config = dict(
    hidden_size=768,
    num_key_value_heads=3,
    hidden_act='swiglu',
    qk_norm=True,
    bias='none',
    decay_fraction=0.661,
    decay_shape='linear',
    batch_tokens=131072,
    doc_mask=True,
)
Each number is 128 + 24 x the weight over the matrix's rms, rounded and kept within 0 to 255. Layers, rows and columns count from 0.

# layer 8 MLP gate, 1536x768, rms 0.0227, rows 631-665, columns 64-127
[[ 97 102 117 134  75 112 145 130 138 151 123  99 132 116 112 106 104 137 119 125 182 113 103 161 145 117  79 132 181 126 157 122 140 117 128 129 120 137 128  82 127 102 142  90  97 103 142 165 138 146 105 140 147 153 149 127 151  82 120 118 124 160 137 150]
 [111 165 123 138  90 161 141  91 129 159 128 147 128 107 115 113 164 152  98 141 118  97 166  84 127  81 122 125 132 117 123 144 103 145 146 118 116 109 148 114 167 126 147 123 101 110 130  94 125 160  80 150  95 123 127 131 153 111 126  81 129  94 149 137]
 [128 145  79  84 130 113 120 145 101  95 140 142 128 119 120 118 128 144 115 142 140 129 134 107 135 111 141 144 109  99  61 146 130 117 129 143 157 121 105  92 123 152 100  78 100 117 101 133 140 123 118 147 132 110 107  88 156 103 125  82 143 109 128 142]
 [116 149 190 205 187 166 147 116 124 134 123 127 102 131  86  96  93 175 104 116 156 115 110 128 155 123 108 178  99 113 148 100 128 104 134  89 143 125 100 139 143 156 104 132 153 118 153 139 135 124 182 206 118 120 126 124 130 128 116  98 106 148 103 145]
 [ 97 135 131 142 143 124  91 132 112  90 122  98 115 111 125 128 113 128  96 113 109 100 150 147 133 110 120 127 132 110 116 131 158 134 135 172 166 116  87 154 115  87 141 156 133 150 156 125  92 112 106  77  78 119  98 105 124 163 151 123 205 158  72 118]
 [ 87 156 147 166  99 134 123 140 113 100 168 104 125 160 131 110 130 118  80 170 102  94 122 161 118 129 118 111 107 155  96 137 151 104 138 129 144 169 153  90 117 156 140 125 120 132 127 106 184 126 158 133 132 126 153  84 127 132 137 128 108 131 114 127]
 [155 122 178 145  98 116 122 159 123 156 151 138 192 133 107 122  89 145  68 146 119 101 137 160 136 126 132 141 116 120 137 144 161 136 166 125 154 104 111 152 140 173 146 103 135 130 128 150 133 120 113 166 129 117 127 127 125 114 121 114 100 139 150 121]
 [132 134 135 133  83 159 125 145 131 109 120 114 144 109 132 141 136 139 133 134 191 119 124 145  96 164 146 141 129 116 106 132 142 152 133 129 137 134 144 123 129 104 115 134 113 117 153 145 123 153 130 139 118  99 102 125 125 125 108  83 131 125 107 136]
 [110 173 117 133 135 170 127 129 173 131 137 152 175 121 117 115 113 122  51 132 155 110 124 122 159 133 119 119 163 105 133 121 132 151  93 127 138  96  94 120 116 161 127  68 143 106 150 164 121 138 129 107  72 179 163 136  93 150 144  45 151 121 118 146]
 [150 131 104 128 104 168 128 138 166 122 147  81 118  94 145  66 104 143 109  98 131 150 129 147 102 133 125 160 173 147 112 132 110 127 152 134 113 151 145  97 142 157 117 147 134 133 133 193 170 113 157 121 179 156  93 125  96 131 154 106 105 113 131 127]
 [113 117 124 139  63 172 114 165 118 166 118 149 109 129 163 162 119 108 177 103 106 115 156 117 131 132 129  76 143 129 122  91 105 140  97  86 142 125 155 104 128 133 125 157 171 170  95 124 150 106 113 155  93  98  89 104 100  95 162 145 157  98 157 129]
 [121 150 174 131  89 219 150 149 139 163 138 103 125 141 134 141 113 143 143 120 126 128 129 112 110 159 161 136 132  83 120 113  96 131 115 140 117  68 133 108 113 128 134 121  83 167 138 126 142 153 153 145 112 131  82 169 120 142 124 100 106 170 120 153]
 [121 172 143  66 122 158 134 114 107 135 125  97 152 142 127 107 119 134 128 130 153 101 149 107 130 139  76 124 124 116 143 143 128  84 113  77 150  78 106  89 111 135 165 123 135 109 109  96 140 150 104 130 129 134 141 133 119 153  97 108 142 118 159 118]
 [ 87 115 112 147 138 119 109 132 141  87 156 157 157 119 160 104 126 170 169 129  94 112 124 158 111 149 147 125 130 110 163 100 134  96 170  96  65 100 209 129 137 159 122 132 132 158 142 135 189 104 131 139 151  98 108 140 110 148 114 167 170 127 114 165]
 [146 119 123 116 143 114 132  97 121  81 109 152 132 119 157  98 117  87 115 141 142 115  95 136 109  93 110 169 149 117 112 132 139 132 115 141 105 115 164 137 119 117 117 140 119 150 145 137 133 104 101 152 111 110 120 135 126 142 115 137 133 173 125 131]
 [121 111 143 146 113 132  85 123 152 162 120 130 154 134 154 162  93 160 116 123  95 119 163 115 140 107 125  99 103  87 135 119 105 100 126 134 131 108 113 132 156 150 145 122 198 120 148 146 131 124 126 141 107 141 141 121 116  98 133 114 116 156  91 118]
 [144 103 103 138 129 122  98 124 131 151 128 146 114 112 125  86  75 133 128  75 112 135 140 120 177 133 111 150 176 120  84  89 141 112 124 149 127 114 104 107 174 131 107 101 153 129 122 160 129 157 135 140 130  98 156 106 141 117 138 135 154 175 103 118]
 [ 81 117 120 131 126 104 176 114 167 138 130 121 151 128 117 110 138 132 145 123 156 107 131 109  93 105 136 116 131 150 132 135 155 150 122 133  96 148 156 141 120 127 131 126 112  99 138 147 103 148 145 133  99 110  72 114 132 116  92 126 126 117 129 176]
 [121 138 126 162 127 140 110 122  95 108  97 168 114 116 108 142 108 122 147 115 141 104 145 103 163 114 109 118 155 180 131 126 116 114 138 136 159 167  99 112 122 121 131 137 138  66 105 124 149 146  98 120 127 105  64 162  97 132 145 136 117 135 116 112]
 [ 89  97 143 121 124  78 117 165 139 108 109 121 166 110 128  94 111  69  91 151 113 156 115 122 105 101 121 107 130 127 118 125 139 121 114 144 142 142 136 133  98 135 150 128 100 147 132 109 124  94  95 134  89 125 125 118 132 130 130 136 143 122 185 124]
 [144  89 141 139 104  93 137 110 130 117 130 136 145 121 174 149 112  95 110 133 114 154 153  94 115 139 125  90 159 104 114 131 133 113 103 121 132 106 117 101 132 176 149 128  93 119  69 153 128 141 109 121 120 109 111 162 199 123 159 104  90 194  81 100]
 [169 134 137 145 132 146 168 126 146  99 119 113 174 145  99 149 162 118 140 106 113 147 147 135 128 118  97  87 117 132  97 183 105 139 131 119 101 122 153 128 153  73 109 111 159 132 163 135 112 157 135 106  93 109 129 131 139 154 152  97 135 128 118 131]
 [164 123 134 138 118 142 130 114 133 115 129 103 142 141 148  95 126 137 137 117  72 123 136 146 125 127 185 127 109 148 157 107 104 119 142 105  80 106 123 106 110  92 134 137 144  77 103 152 135 116 142 115  48 153 102 129 138 121 138 125 153 136 113 140]
 [174 129 142 113 137 142 132 125 168 144  81 127 105 173 173  94 122 129 104 134 140 115 134 101 164 136 132 155  99 123 173 141 139 142 154 136 166 108 155 155 150 124 171  97 138 102  92 128 123 123 130 116 116 141 124 123 150 124 169 130 123 118 128 119]
 [108 139 121 123  57 140 126 151 145 150  99  93 158 138 175  92 130 123 141 111 136 109 107 100 138 118 107 148 125 143 140 109 110 131 137 104 162 101  84 152 141 102  94 138  94 159 136 140 162 144 116 136 150 154 145 113 101 139 138  77 146 144 130 103]
 [151 140 116 170 134 123 150 162 129 150 103 172 135 127 143 117 146 161 163 162 139 110 187 125 112 121 145 126 144 104 152  95 149 128  99 107 120 148 166 118 112  97 106 100 134 110 145 110 100 110 147 137 135 150 131  86  94 155 151 109 102 104 130 163]
 [110 120 118 156  94 119 131 100 135 127 110 121 139  98 151 153 136  88 136 104 105 129 167 139 152 103  98 121 139 118  69 126 124 124 109 134 193 115 101 120 110  91 111 137 134 109 153 159 128 118 103 117 127 128 113 169 104 137 101 118 153 130 122 143]
 [ 67 112 142 182 125 129 156 136 151 147 139 139 117  88 151 120 119 117 149 124 131  93 180 107  71  97 163 136 174  99 145  75  90  89 140  95 166 107 123 124  86 152 148 135 127  76 165 107 135 112 145 183 155 120 153  96 127 131  84 121 108 132  96 101]
 [165 107 151 107 134 150 141 143 153 132 149 109 129 133 115 105 124 139 115 173 101 158  94 119 124 133 106 108 141 154 115 107 101 114 127  97 157 165  77 117  76 152 148 138  85 111 122  96 119 151  86 150 129 115 104 137 133 154 162 154 137 143 120 127]
 [104 136 114  73 123 113  98 112 135 141  78  89  92 103 100 127 174 146 111 130 120 165 113 123 119  90 153 120 114 143 147 143 137 132 100 143 159 129 121 149 146  66 130 106 114 133 111  95 147 143 153 103 114 143 146 144 111 120 137 125  91 144 171 170]
 [129 126 140 144  75 146 162 108  79 125 144 111 103 144 107 143 160 110  99 122 104 164 127 142  91 105 140 109 106 136 167 144 139 120 102 134  76 138 143 109 126 115 158  93 163 134 183 108 104 118  92  65  92 159 141 143 121 155 170 160 104 124 131 123]
 [158 127 113 107 145 129 147 147 131 145 136 120 170 134 146 143 121  90 101 158  76 159 104 118 190 129 127 110 132 142 127 180 160 133 129 156 110 149 146  72 121  97 139 148 106 152 129 135 110 111 115 121 131 123 150  95 117 154 138 164 138 151 166 142]
 [122 137 144  97 150  90 131 146 125 126 130 125 176 148 147 138 129 141 111 125 115 139 172 134 146 129 155 104 141 126 127  92 127 102 119 123 115 103 144 137 141 158 133 161 138 129  93 140 114 106 136 138  73  91  91 127 119 123 126  96  99 158 127  89]
 [138 130 136 106 110 121  87 163 122 165  85  97 115 138 119 104  93 142 140 152  92 121 152 143 106 143 174 135 107 138 151 155 112 134  95  96 146 111 149  98 122 147  71 112 112 101 144 110 123  99 126 145 137 125 131 102 117  90  77 107 100 131  95  74]
 [114 111 100 120 165 157 182 126 117 146 146 121 137 128 156 146 126 118  79 150 130 140 114 167 102 124 115 155 119 104 113 144 173  89 130 136 105 119 129 199  99 130 111 126  90 107 134 108  90  85 123 169 114 134 141 116 116 139 143 114 131 123 115 129]]
# layer 8 MLP up, 1536x768, rms 0.0219, rows 631-665, columns 64-127
[[107 141 102 156 110  81 186 126 118 118 151 186 127 124 105 131 124 135 112 108 131 164 103 112 103 112 141 122 125 128  84 150 147  77 127 149 131  80  98 138 101 150 137 112 105 151 132 134 123 102 122 103 157 120  92 146 148 134 101 140 101 137 148 135]
 [106 174 142 131  82  97 136 173 107 156 161 121 156 123 129 128 112 107 121 108 136  86 157  85 144 149 142 152 118 128 155 183  93 144 124 130  82 162 143 122 143 109 148 133 117 146 124  98 126 138 111 189 102  72 136 138 149 104 138  71 120 102 182 140]
 [151 161 138 143 122 116 105 131 165  99 134 137 114 106 122 144 153 122 122 104 149  99 123 146  76 120 155  90 150 121  58  95 143 131 140 141  83 121 118 138 136 154 130 111 142 118 128 135 158 176  95 101 170  74 167 142 136 152 143 131 120 163 123 113]
 [117 134 130 134 157 125 131 158 140 126 112 141 190 115 129 128 111 170 102  79 132 100 128 183 174  83 142 109  87  99  99 134 108 130 150 123 118 126 161 110 143  92 147 138 117 128 110 121 160 125 112 121 133 127 185 135 179 122  97 158 130 146 115 158]
 [130 124 133 123 127 133 119  90  82 133 102 140  84 102 109 135 109  69 145 150 163 103 148 130 157 164 142 162 170 144 143 139 117 118 117 131 126 129 197 169 143 117 172 172 130 131 107 117 106  87 154 161  84  92 128  87 125 167 105  95 152 121 148 120]
 [147 139 112 169 124 120 110 171 120 138 154  79 104 123  83 162 142 164 132 146 148 152 176  90  89 168 140 105 102 152  82 118  98  89 127  92  81 148 122 133 149 160 139 138 153 122 130 123 114 159 153 131 153 121 179 123 151 140 111 114 101 131 122 104]
 [ 83 119 106 152 129  84 125 144 125 133 128 133 144 132 153 181 151 153 127 138  93  99 144 114 157 154 116 160 112 164  84  99 123 126 115 114 137 109  90 106 145 140  90 145 160 128 100  93 113  97 158 126 113 122 158 113 122 152 127 139 148 137 148 124]
 [164 157 129 152 181 124 132 110 172 161 158 115 111 116 119 112 132 112 136 125 104 121  95 155 134 113 133 122 143 133 109  98 112 123 160  94 150 107 104 123 125 150 136 134 130 117 121 118 142 130 144 136 150 123 151 154 153 118 129 155 112  83 109 147]
 [137 160 126 121 114 105 115 115 158 150 139 100 146 138 133  98  93 156 141  74 134 146  92 122 176 139 129 115  62 124  97  92 154 135 155 152 176 119 145 103 158  65 135 140  91 112 143 121 162 153 145 142 143 117 162  99  95  82 133 131 160 179  72 171]
 [136 102 141 112 175 177 126 155 106 159 146 126 116 169 158 149 120 141 149 120  99 110 153  89 135 100 139 125  91 102  65 135 140 155 142 119 122 124 107 123 145 107 103 134 124 145  99 141 125 118  89 112 163 170 103 151 104 134 142 101 134 100  84 132]
 [103 158 125 133  97 120  50 114  98 163 123 156 135 158 139 127 145  99 124 106 155 132 147 142 102 132 157 116 127 101 162 134 109  93 146 106 101 101 160 128 125 121 133 123 163 152 123 141 174 172 127 136  98 122  73 148  81  94 175 114 139 101 151 137]
 [118 164 153 113 101 141 117 135 136 132 164 114 161 165 108 119 129 132 112 155 143 103 107 123 111  95 117 120 151 134  97 136 113 121 125 123 163 150  83 119 121 101 144 143 125 110 136 118 134 111 118 127  95 124 129 125 165  89 127  94 144 110  80 167]
 [156 124 131 103  98 160 136 141 131 139 133  82 143 153 161 163 131 118 151 117 165 148  99  99 114 133 121 126 161 144 141 132 118 113  95 138 157 162 149 109 140 132 138 125 136 131 109 133 114 127 126 172 150  98 107 142 124 154 158 111 149  90 135 123]
 [147 161 146 108 119 101 157 110 139 136 131 139 117 150 111 136 128 123 138  95 137 104 121 136 135 135 127 106 106 146 174 139 112 136 131 140 105 135 123 166 168 142 114 134 127 131 141 116 176 102 167 139 157 106 105 118 102  89 144 148 149  68 100 121]
 [150 145 132 162 139 142 159  92 132  74 130 143 117  94 154  93 137 170 113 137 121 105 137 164 112 120 128 131 125 128 150 116 170 104 147 174 148 104 124 160 160 108 111 132 142 166 168 111  97 149 128 113 126 117 152 111 134 182 123 147 124 106 152 100]
 [114 146 124 121 139 127 126 135 136 117 154 151 117  90  91 128 119 140 142 126 144 127 160 120 140 103 121 117 152 142 156 108 146 144 115 159 154  90 155 101 122 157 129 120 109 128 125 153 105 170 177 145 154  62 139 132 129 151 128 131 122 158 131 155]
 [169 151 187 140 102  91 160 118 115 111 137 145 121  96 124 129 106 123 128 120 111 152 131 104 103 140 139 166 131  97 104 147 102 113 126 144 141  77 114 131 135 115 134 103 114 113  82 149 151 133 147 125 112 171  93 112 145 106 124 125 138 126 108 122]
 [ 85  77 198 127 124 133 124 126 113 105 128 148 120 109 169 117 102 147 120 129  89 133 121 112 133 128 108 104 138 150 151 137 140 144 163 118 120 123  91 130 144 161 165 124 140 133 118 112 148 145 134 124 120 173 112 116  94 124 154 173 119 115 130 116]
 [147 113 137 170 131 137 169 142 127  90 119 112 153 125  76  99  88 137 112 128 165 127  45 205  99 116  93 127 144 144 164 129 122 112 147 148  98 132 145 113 145 114 134 138 154 144 107 111 118 141 150 119 131 146 149 117  96 120 157 135 160  95 150 147]
 [166 126 135 103 119 109 131 133 160 145 121 121 140 134 114 124 100  69  99 121 125 146  81 113 111 103 148 116 131 146 197 148 148 122 122 163 149 127 114 151 124 106 161 115 125 142 151 177 159  90 140 112 166 142 147 137 103 109 161 123  93 129 108 143]
 [138 146 145 142 154 115 109  84 119  90 112  99  75 142 151 142 149 101 128 165 112 105 154 186  80 131 151 142 167 124 123 142 153 126 133 120 149  81 131 159 108 163 152 120  99 123 101 125 125 103 152 121 136 109 111 152 137 121 150 121  96 109  95 162]
 [141 140 138  82 124  87 104  99 164 135 139 107  83 147 102 124 133 127 122 110 148 119 136 124 139 117 131  93 143 134  94 162 131 111 133 138 124 183  91 131 126 145 131 101 121 127  80 112 104 158  70  85  94 138 152 133 124 158 137 133 163 133 163 138]
 [ 92 135 125 129 129  74 135 147 114 117 126 114 134  85 127  96 117  68  96 194 147 144 107  97 152 126 150  91 106 120 130 103 150 115 131 100 112  92 126 107 134 121 155 108 149 137 162 148 136 156 127 147 103 119  88 104 114 126 117 129 138  88 160  59]
 [160  99 107 126 111 131 127  99 132 146 133 113 103 163 100 113 120  72  98  99 155 128 103 129 116 105 134 135 105 114 153 115  92 106 127 103 130 140 117 133 143 106 135 111 120 115 125 111 109 147 114 142 123 151 143 168 196 112  99 131 131 126 159 113]
 [ 70 145 144 144  81 117 105 201 156 192  87 138 129 156 124 132 137 127 117  90 148 136 110 128 103 155 107 161 135 116 150  83 151 109 133 119 102 138  92 115 123 112 142 119 149 163 134 112 156 129 118 130 126 141 157 168 107 151 154 116 145 123  99 126]
 [ 86 138 107 117 121 144  80 129 148 115 133 112 148 123 135 119 108 103 133  97 129 134 145 133 156  98 104 102  94 131 144 121 145 142 126  79 160  57  91 133 105 124  65 153 147 145 143 146 122 166  97  86 129 109 110 146 119 117  95 141 163 118 147 131]
 [105 112 126  90 121 129 128 120 115 107 152 128 167 130 128 155 121 123 113 148 128 130 139 153 156 114 123 114 137  88 124  91 130 140 176 139 114 154 157 115 120 147 137 113 144 140 139 131 123 118 128 141 104  82 148 105 152 119 155 137  90 125 135 132]
 [119 156 124 136 124 162 123 102 115 129 170  83 160 128 131  84 139 129 124 109 106 126 145 128 120 140 101  99 130 126 125 136 130  97 152 130 160  92 119 137 110 141 152 120 126 137 116 124 133 131 165 113 102 136 113 118 109 149 140 125 123 149 145 134]
 [100 105 130 130 114 130 145 155  66 110 161  93 102 113 171 106  88 182 165 116 129 121 124 190 157 121 117 130 127  98 107 138 158 111  94 102 139 106 101  47 102  77  88 115 133 145 161 136 108 108  85 136 122 124 146 135 143 108 142 152 132 167 116 113]
 [103 147 166 185  93  99  93 126 134 151 104 110 139 107 122 159 168  99 104 131 123 153 147 141 112 143 147 111 118 116 171 135 127 108 146 107 135  96 122 157 145 115 176 113 139 113 122  81 131 133  96 150  95 111 105  95 135 124 111 149  99 109 154 119]
 [143 138 156 121 126 115 105 112 139 139 100 140 103 112 135 172 123 121 131 138 136 137 114  97 125 166 149  90  97 100 125 118  36 147 117 151 172 113 111 160 126 178 166 132 114  96 127  76 117 112 133 134 204 113 111 128 137 110 109 137 115  87 160 117]
 [101 118  95 113 128 117 142 132 186 156 110 123  96 118 134 128 138  93 132 128 162 112 129 113 151 122 126 179 126 155 142 143  93 164 108 145 131 162 150 133 113 125 128 120 173 109 197 139 120 109 175  76 170 160 121 110  80 127 130 130 130 109 155 102]
 [ 99  64 152 141 192 162 118 147 128 133 103 150 173 146 102 134 129 130 127 134 112 149 176 105 189 133 107  91 135  96 150 114 131 123 156 143 111 134 160 120 170 134 139 149 117 119 136 162 122 146 133 136 101 106 107 105 150  98 148  74 122 169 139 127]
 [128 104 125  74 118  78  85 149 102 129  97 125 142 152 121 145 119  95 182 105 129 118 141  85 104 140 156 140 117 104  69 121 124 144 135 147 156 144 108 147 125 152 118 123 128 141 114 108 129 113 102 117 126 133 133 107 139 117 110 153 113 103 134 154]
 [ 82 120 123 161  95 139 102 140 142  93 112 126 135 148 126 136 125 112 142 115 131 157 127 114 102 109 151 112 160 101 105  63 118 173  99 136 145 132 119  95 141 124 131 140 173 166  98 161 147 141 109 151 129 124 107 157 132 112 134 124 128 167 104  85]]
# layer 8 MLP down (transposed), 1536x768, rms 0.0179, rows 631-665, columns 64-127
[[160  78 127 142 146 136 125  83  83 123 121 142 110 117 137 119 142 149 107 124 140 152 173 159 117 146  90 115 116 144 149 144 157 157  90 152 118 153 141 149 133 139 137 144 133  80 115 143  90 147 106 138 121 107 135 113 132  90 142 177 138 120 145  97]
 [120 141 105 107 129 105 137 132 121 133 149 127 175 145 102 122 154  98 117 138 146 115 160 129  95 155 134 104 117 112 119 150 112 135 144 130 114 149  92 124 153 132 131 145 131 118 160  84  92 106 155 155 167  86 137 101 129 122 140 116 108 125 113 163]
 [116 121 122 100  88 115 127  89 100 109 137 152 158  71 118 116 116  92 154 163 121 112 149 143 121 124 172 130 140  98  89 107 116  61 121 151 129 114 140 143 156 117  92 125 157 143 112 101 150  82 114 114 103 129 127 141 103  90  89 154 179 132 171 160]
 [161 166 189 140 117 137  83 105 159 103 112  99 108 114 172 145 107 108 129  93 103  99  62 144 103 104  70 117 138  72 136 142 127 144  90 106 151 104  75 151 163 163 145  92 117 117 155 105 132 135 118 173 133 107 114 174 110 156 105 130 159 108 123  90]
 [117 176  97 141 125 114  97 150 154 140 107  36 153 154 112 162  90 129 161  98 144  60 118 149 116 158  87 135 120 145 155 110  88 107 147 147 164 156 175 106 116 162 181 137 102 178 112 141 131 118 126  92 122 113 163 108 112 118  96 113 118 137  89 155]
 [126 113 145 107 102 112  91 120  92 127 143 123 133 152 133  99 151 149 121 140 155 163 118 137 139 155 106 156 123 153 115 148 104 113 187 150 141 157 135 129 161 128 126 159 153 141 137  92 142 120 140 142 114 149 102 100 162 147  95 128 140 125 168 128]
 [156 152 104 103 120 156  91 172 123 107 119 113 161 137 143 132  66 101 147  85 135 158 107  98 157 113  92 161 107 132 102 100 115 169 117  93 106 154 171 142 129  72 117  97 140 119 133 135 149 149  98 158 121 139 121 131 143 137 168 141 128 113 123 119]
 [153 131 115 138 137 106 104  86 174 124 168 120 111 132 120 105 115 143 160 133 109 114 126 120 107 149 178 125 115 170  80  98 124 125 149 130 137 129  99 136  99 129  90 126 131 118 165 132  72 122 117 150 144 123 126 121 130 125 111 137 118  98 160 187]
 [135 140 123  63 160 116 156 167 137 105 103 105  96 150 112 183 121 108 151 167 160  94  94 110 163 134 135 144 122 151 143 117 121 110 128 134 187 133 156  85 164 111 157 143 140 111 111 144 108 126 135 125 159  95 145 118 100 126  96 157 144 136 121  95]
 [157 116  82 178 144 108 112 158 172 115 138  94  89 164 136 102 144 142 131 147  84  96 113  89 131 115 102 118 114 134 100 135 130 117 160 109 136 108 125 172 145 125 125 160 134 141  83 162 117 149 146 146  81 102 103 144 134 112  71 122 107 118 157 132]
 [144 100 136  95 151 143 149 118 120  83 114  96 128 155  93  82 151 134  88 154 140 184 133 134 155 155 105 138  92 143  93 156 129 160 149 151 126 104 134 152 124 144 153 193 134  72 103 129 102 169 157 109 179 111 151 109 146 118  76 116 138 105 140 145]
 [ 96 150 132 108 106  85 119 102 115 130 124 125 130 121 108 146 156 111 134  82  83 134 153 123 116 156 140 129 143 124 190 124 103 172 145  93 112 130 148 128 122 167  99 154 173 130  92 151 127 163 120 104 151 140 112 124 139 130 146 126 137 139  94 138]
 [138 115 139 169 155 124 143 134 157 139 154 157 148 113 196  95 122 135 113 145 138 125  92 117 103 107 143 130 179 120 130 121 132 109 154 158 135 202 164 147 123 114 121 148 138 151 151  87 142 180 115 152 100 136 150  92 168 113 144 136 139 119 100 141]
 [128 106  85 167 113 117 160 116 111 120 147 141  95 139 150  77 142 109 139  86 142 136 145 119 127 137 147  71 102 100 111 110  89  87  74 144 123 121 118  97 112 152 100 143  71 102 131 122 140 135  94 150 164 183 101 122 105 120 139 137 136 141 123  87]
 [145 130 161  94 121 113  80 135 113 197 139 154 152 164  99 131  93 117 139 111 116 128 129 119 148 134 146 141 130 122  93 134 101 150 103 115 167 146 110 102 103 125 145 131 108 126 149 154 141 126 123 116 118 147 148 125 132 111 134 118 111 146 114 130]
 [171 177 148 108 153 140 163 137 116 151 105 147 124 101 178  89 138 124 157 166  91 151 127 144 179 138  80 121 151 138 130 145 160 135 146 125 130 150 139 129 139  91 133 117 129 137 143 119 150 148 147 168 109 120 118 132 133 119 106 125 149 127 100 112]
 [162 109 116 167 121 110 157 130 132 125  84 107  54 126 200 157 125 153 149 160 125 121 121 132 115 123  89 133  92 165 160 149 126 121 115 107 108 175 100  76 134 135 132  90 154 105 136 128 102 141 149 156 141 116 140 145 127 127 173 124 160 139 148 138]
 [144 132 132 103 123  98 154 140 129 141 110 116 154 159 130 144  53 167 134 163 149 191 126 142 121 142 119 141 163 106 109 152  90 107 133 121 144 129 146 112 155 181 116 129 102 125 149 182 153 103 172 171 105 182 142 106  79 101 102 151 153 119 122 140]
 [162 179  85 120 154 162 150 135  81 123 140 122  95  98 108 117 177 162 119 129 155  76 144 114 123 112 109 132 114 131 164 170 183 132 112 141 107 118 104 115 145 139 158 147 106 107 161 112  93 115 147 108 217 128 148 134 124 114  73 141  98 153 134 106]
 [104 148 158  90 168 134 154 108 116 153 136 135  64 116 176 149 160 161 124 119 137  83 153  87 157 133 156 149 108 120 119 140 125 124 176 122 154 117  89 110 176 107 142 135 137 150 129 138 159 142 120 147 150 132 130 200 117  99 120 132 155 158 146 119]
 [149 146 130 115 130 131 138 106 121 146 143  92 115 116  73 123 125 153 130  86 162 131 145 130  84 160 142 114  84 123 126 122 168 117 135  99 157  83 139 142 170 147 130 116 122  95 142 100 146 165  77 191 165 126 113 119 125 115 137 162 118  94 142 156]
 [ 98 115 157 140  98 137 112 131 142 135 112 116 122 104 140 127  98 105 132 137 131 100  78 138 121 135 118 120 170 141 157 118 133 101 101 118 138 164 136 187 125 130 103 131  97 128 177 131 166  91 136 163 152 108  97 113  91 143 164 121 123  94  85  97]
 [106 114 154 107 137 127 183 130 105 120 110 162 109 139 150 181 156 144 149 124 145 115 134 148  98 172 160 142  76 119 109 112 122  62 132  80 151 123 148 104 160 125 141 166 100 122 148 135 128 146 100 111 139 137  93 140 148 109  71 165 136 117  87 152]
 [116 131 165 123 137 160 159 119 156  88 115 140 105 115  80 160 113 128 117 164 117 106 141 143 150 104 138 148 144 115  87 110 117  91 116 147 110 138 175 131 105  84 154 126 148 137 144 133 109 180 148 120 174 105 121 139 130 137 144 115 159 147 133  81]
 [ 86 167 102 143 117  91 129 128 108 176 108 129 154 154 106  79 146  85 146  92  89 137 154 114 184 156  93  88 131  82 150  91 165 163 112 128 122 118 128 173 159 120 155 127 125 151 103 140 179  93 162 153 114 162 148 156 147 126  90 175 106 159 142 111]
 [137 163  94 148 152  88 127  86 147 101 149 173 154  87 149 156 103 164 122 116 156 132 162 137 163 129 136 153 135 117 162 113 152 140 136  99 122 127 118 127 103 109  91 115 142 121 122 158 113  96 127 163 157  96 126 106 106 115 134 137 124 148 172 165]
 [166 151 120 136 124 134 125 107 171 114 119 125  72  81 116 125 124 116 139 142  94 128 140 110  97 115 154 101 131 151 121 135 111 130 124 139 136 131 144 107 116 108  85 145 164 138 108 149 121 125 117 127 122 130 142 169 112  97 104 143 124 161 137 124]
 [156 118 107 109 118 124 131 155 109 178 175 128 130 148 133 146 147 103 130 146 136 160 136  83 120  97 142 113 138 156 100 130 155 123 123 106 124 168 134 128 119 132 125 118 121 112 128  94 166 122 139 152 114 155 129 120 147 146 117 104  65 151 109 157]
 [142 143 139  81 182 126 118  92 113 113 132 132 110 175 109  89 151 144 102 135 134 116  50 148 130 151 158 163 149 136 115  98 143 124 173 134 126 133 123 119 148 134 146 114  85 137 147 146 171  82  86 131 157 147 161 120 161 127 193 147 151 114 105 131]
 [123 124  91 115 150  95 106 121 108 104 139 136  99  87 127 124 104 186 146 110 112 157 146 149  85 156 142 119  86 140 145 114 135 103 178 145 110 132 130 103 108  86 111 101 150 134  68 174 109 128 105 159  98 109 154 155 131 115 161 121 106 100 163 167]
 [133 106 123 179 110 159 157 122 123 136 141 143 124 112 186  42 146 149 115 124 148 126 122 131 139 121 103 115 132 104 114 149 139 129 157 117 125  95 105 164 141 134  75 140 105  63 145 153  86 148 151 109 163 132 115 103 156 161 119  66 102 124 133 119]
 [108 113  99 125  96 113 135 126  87 141 175 132 153 141 112 144 155 119 135 129 145  93  99 162 123 128 138 154 137 116  99 122 138 146 121 100 159 118 127 148 126 134 129 129 124 120 112 128  92 103 162  97 121 117 141 139 136 127 161 112 148  95 144 151]
 [141  86 146  80 149 155 129 137  88 106 109 149 124 155 122 141  95 144 127 134 106 134 111 120  87 147 111 105  92 129 137 172 131 161 114 132 146 131 134 116 106 180 140 163 151 140 131 137 147 103 153 137 149 131 128 115 148 133  80 133 129 120 111 128]
 [145 106 114 113 148 147  76 109 104 107 148 134  92 119 131 116 119 157  91 141 151 126 164 133 165  93 103 121 145 121 159 113 145 170 126 109 119 107 116 135 105 118 131 103 113  87 167 140 174 136  99 159 120 151 101 173  86 169 141 133  90 145 160  86]
 [171 127 120 119 109 121 115 126 114 157 146 131  92 137 133 133 100 113 146 121 110 128 112 127 132 157 122 134 138 143 140 147 109 109 137 108 113 104 118 157 146 188 131 149 121 162 128  98 107 121 143 121 102 105 121 112 143 126 104 102 106 101 122 100]]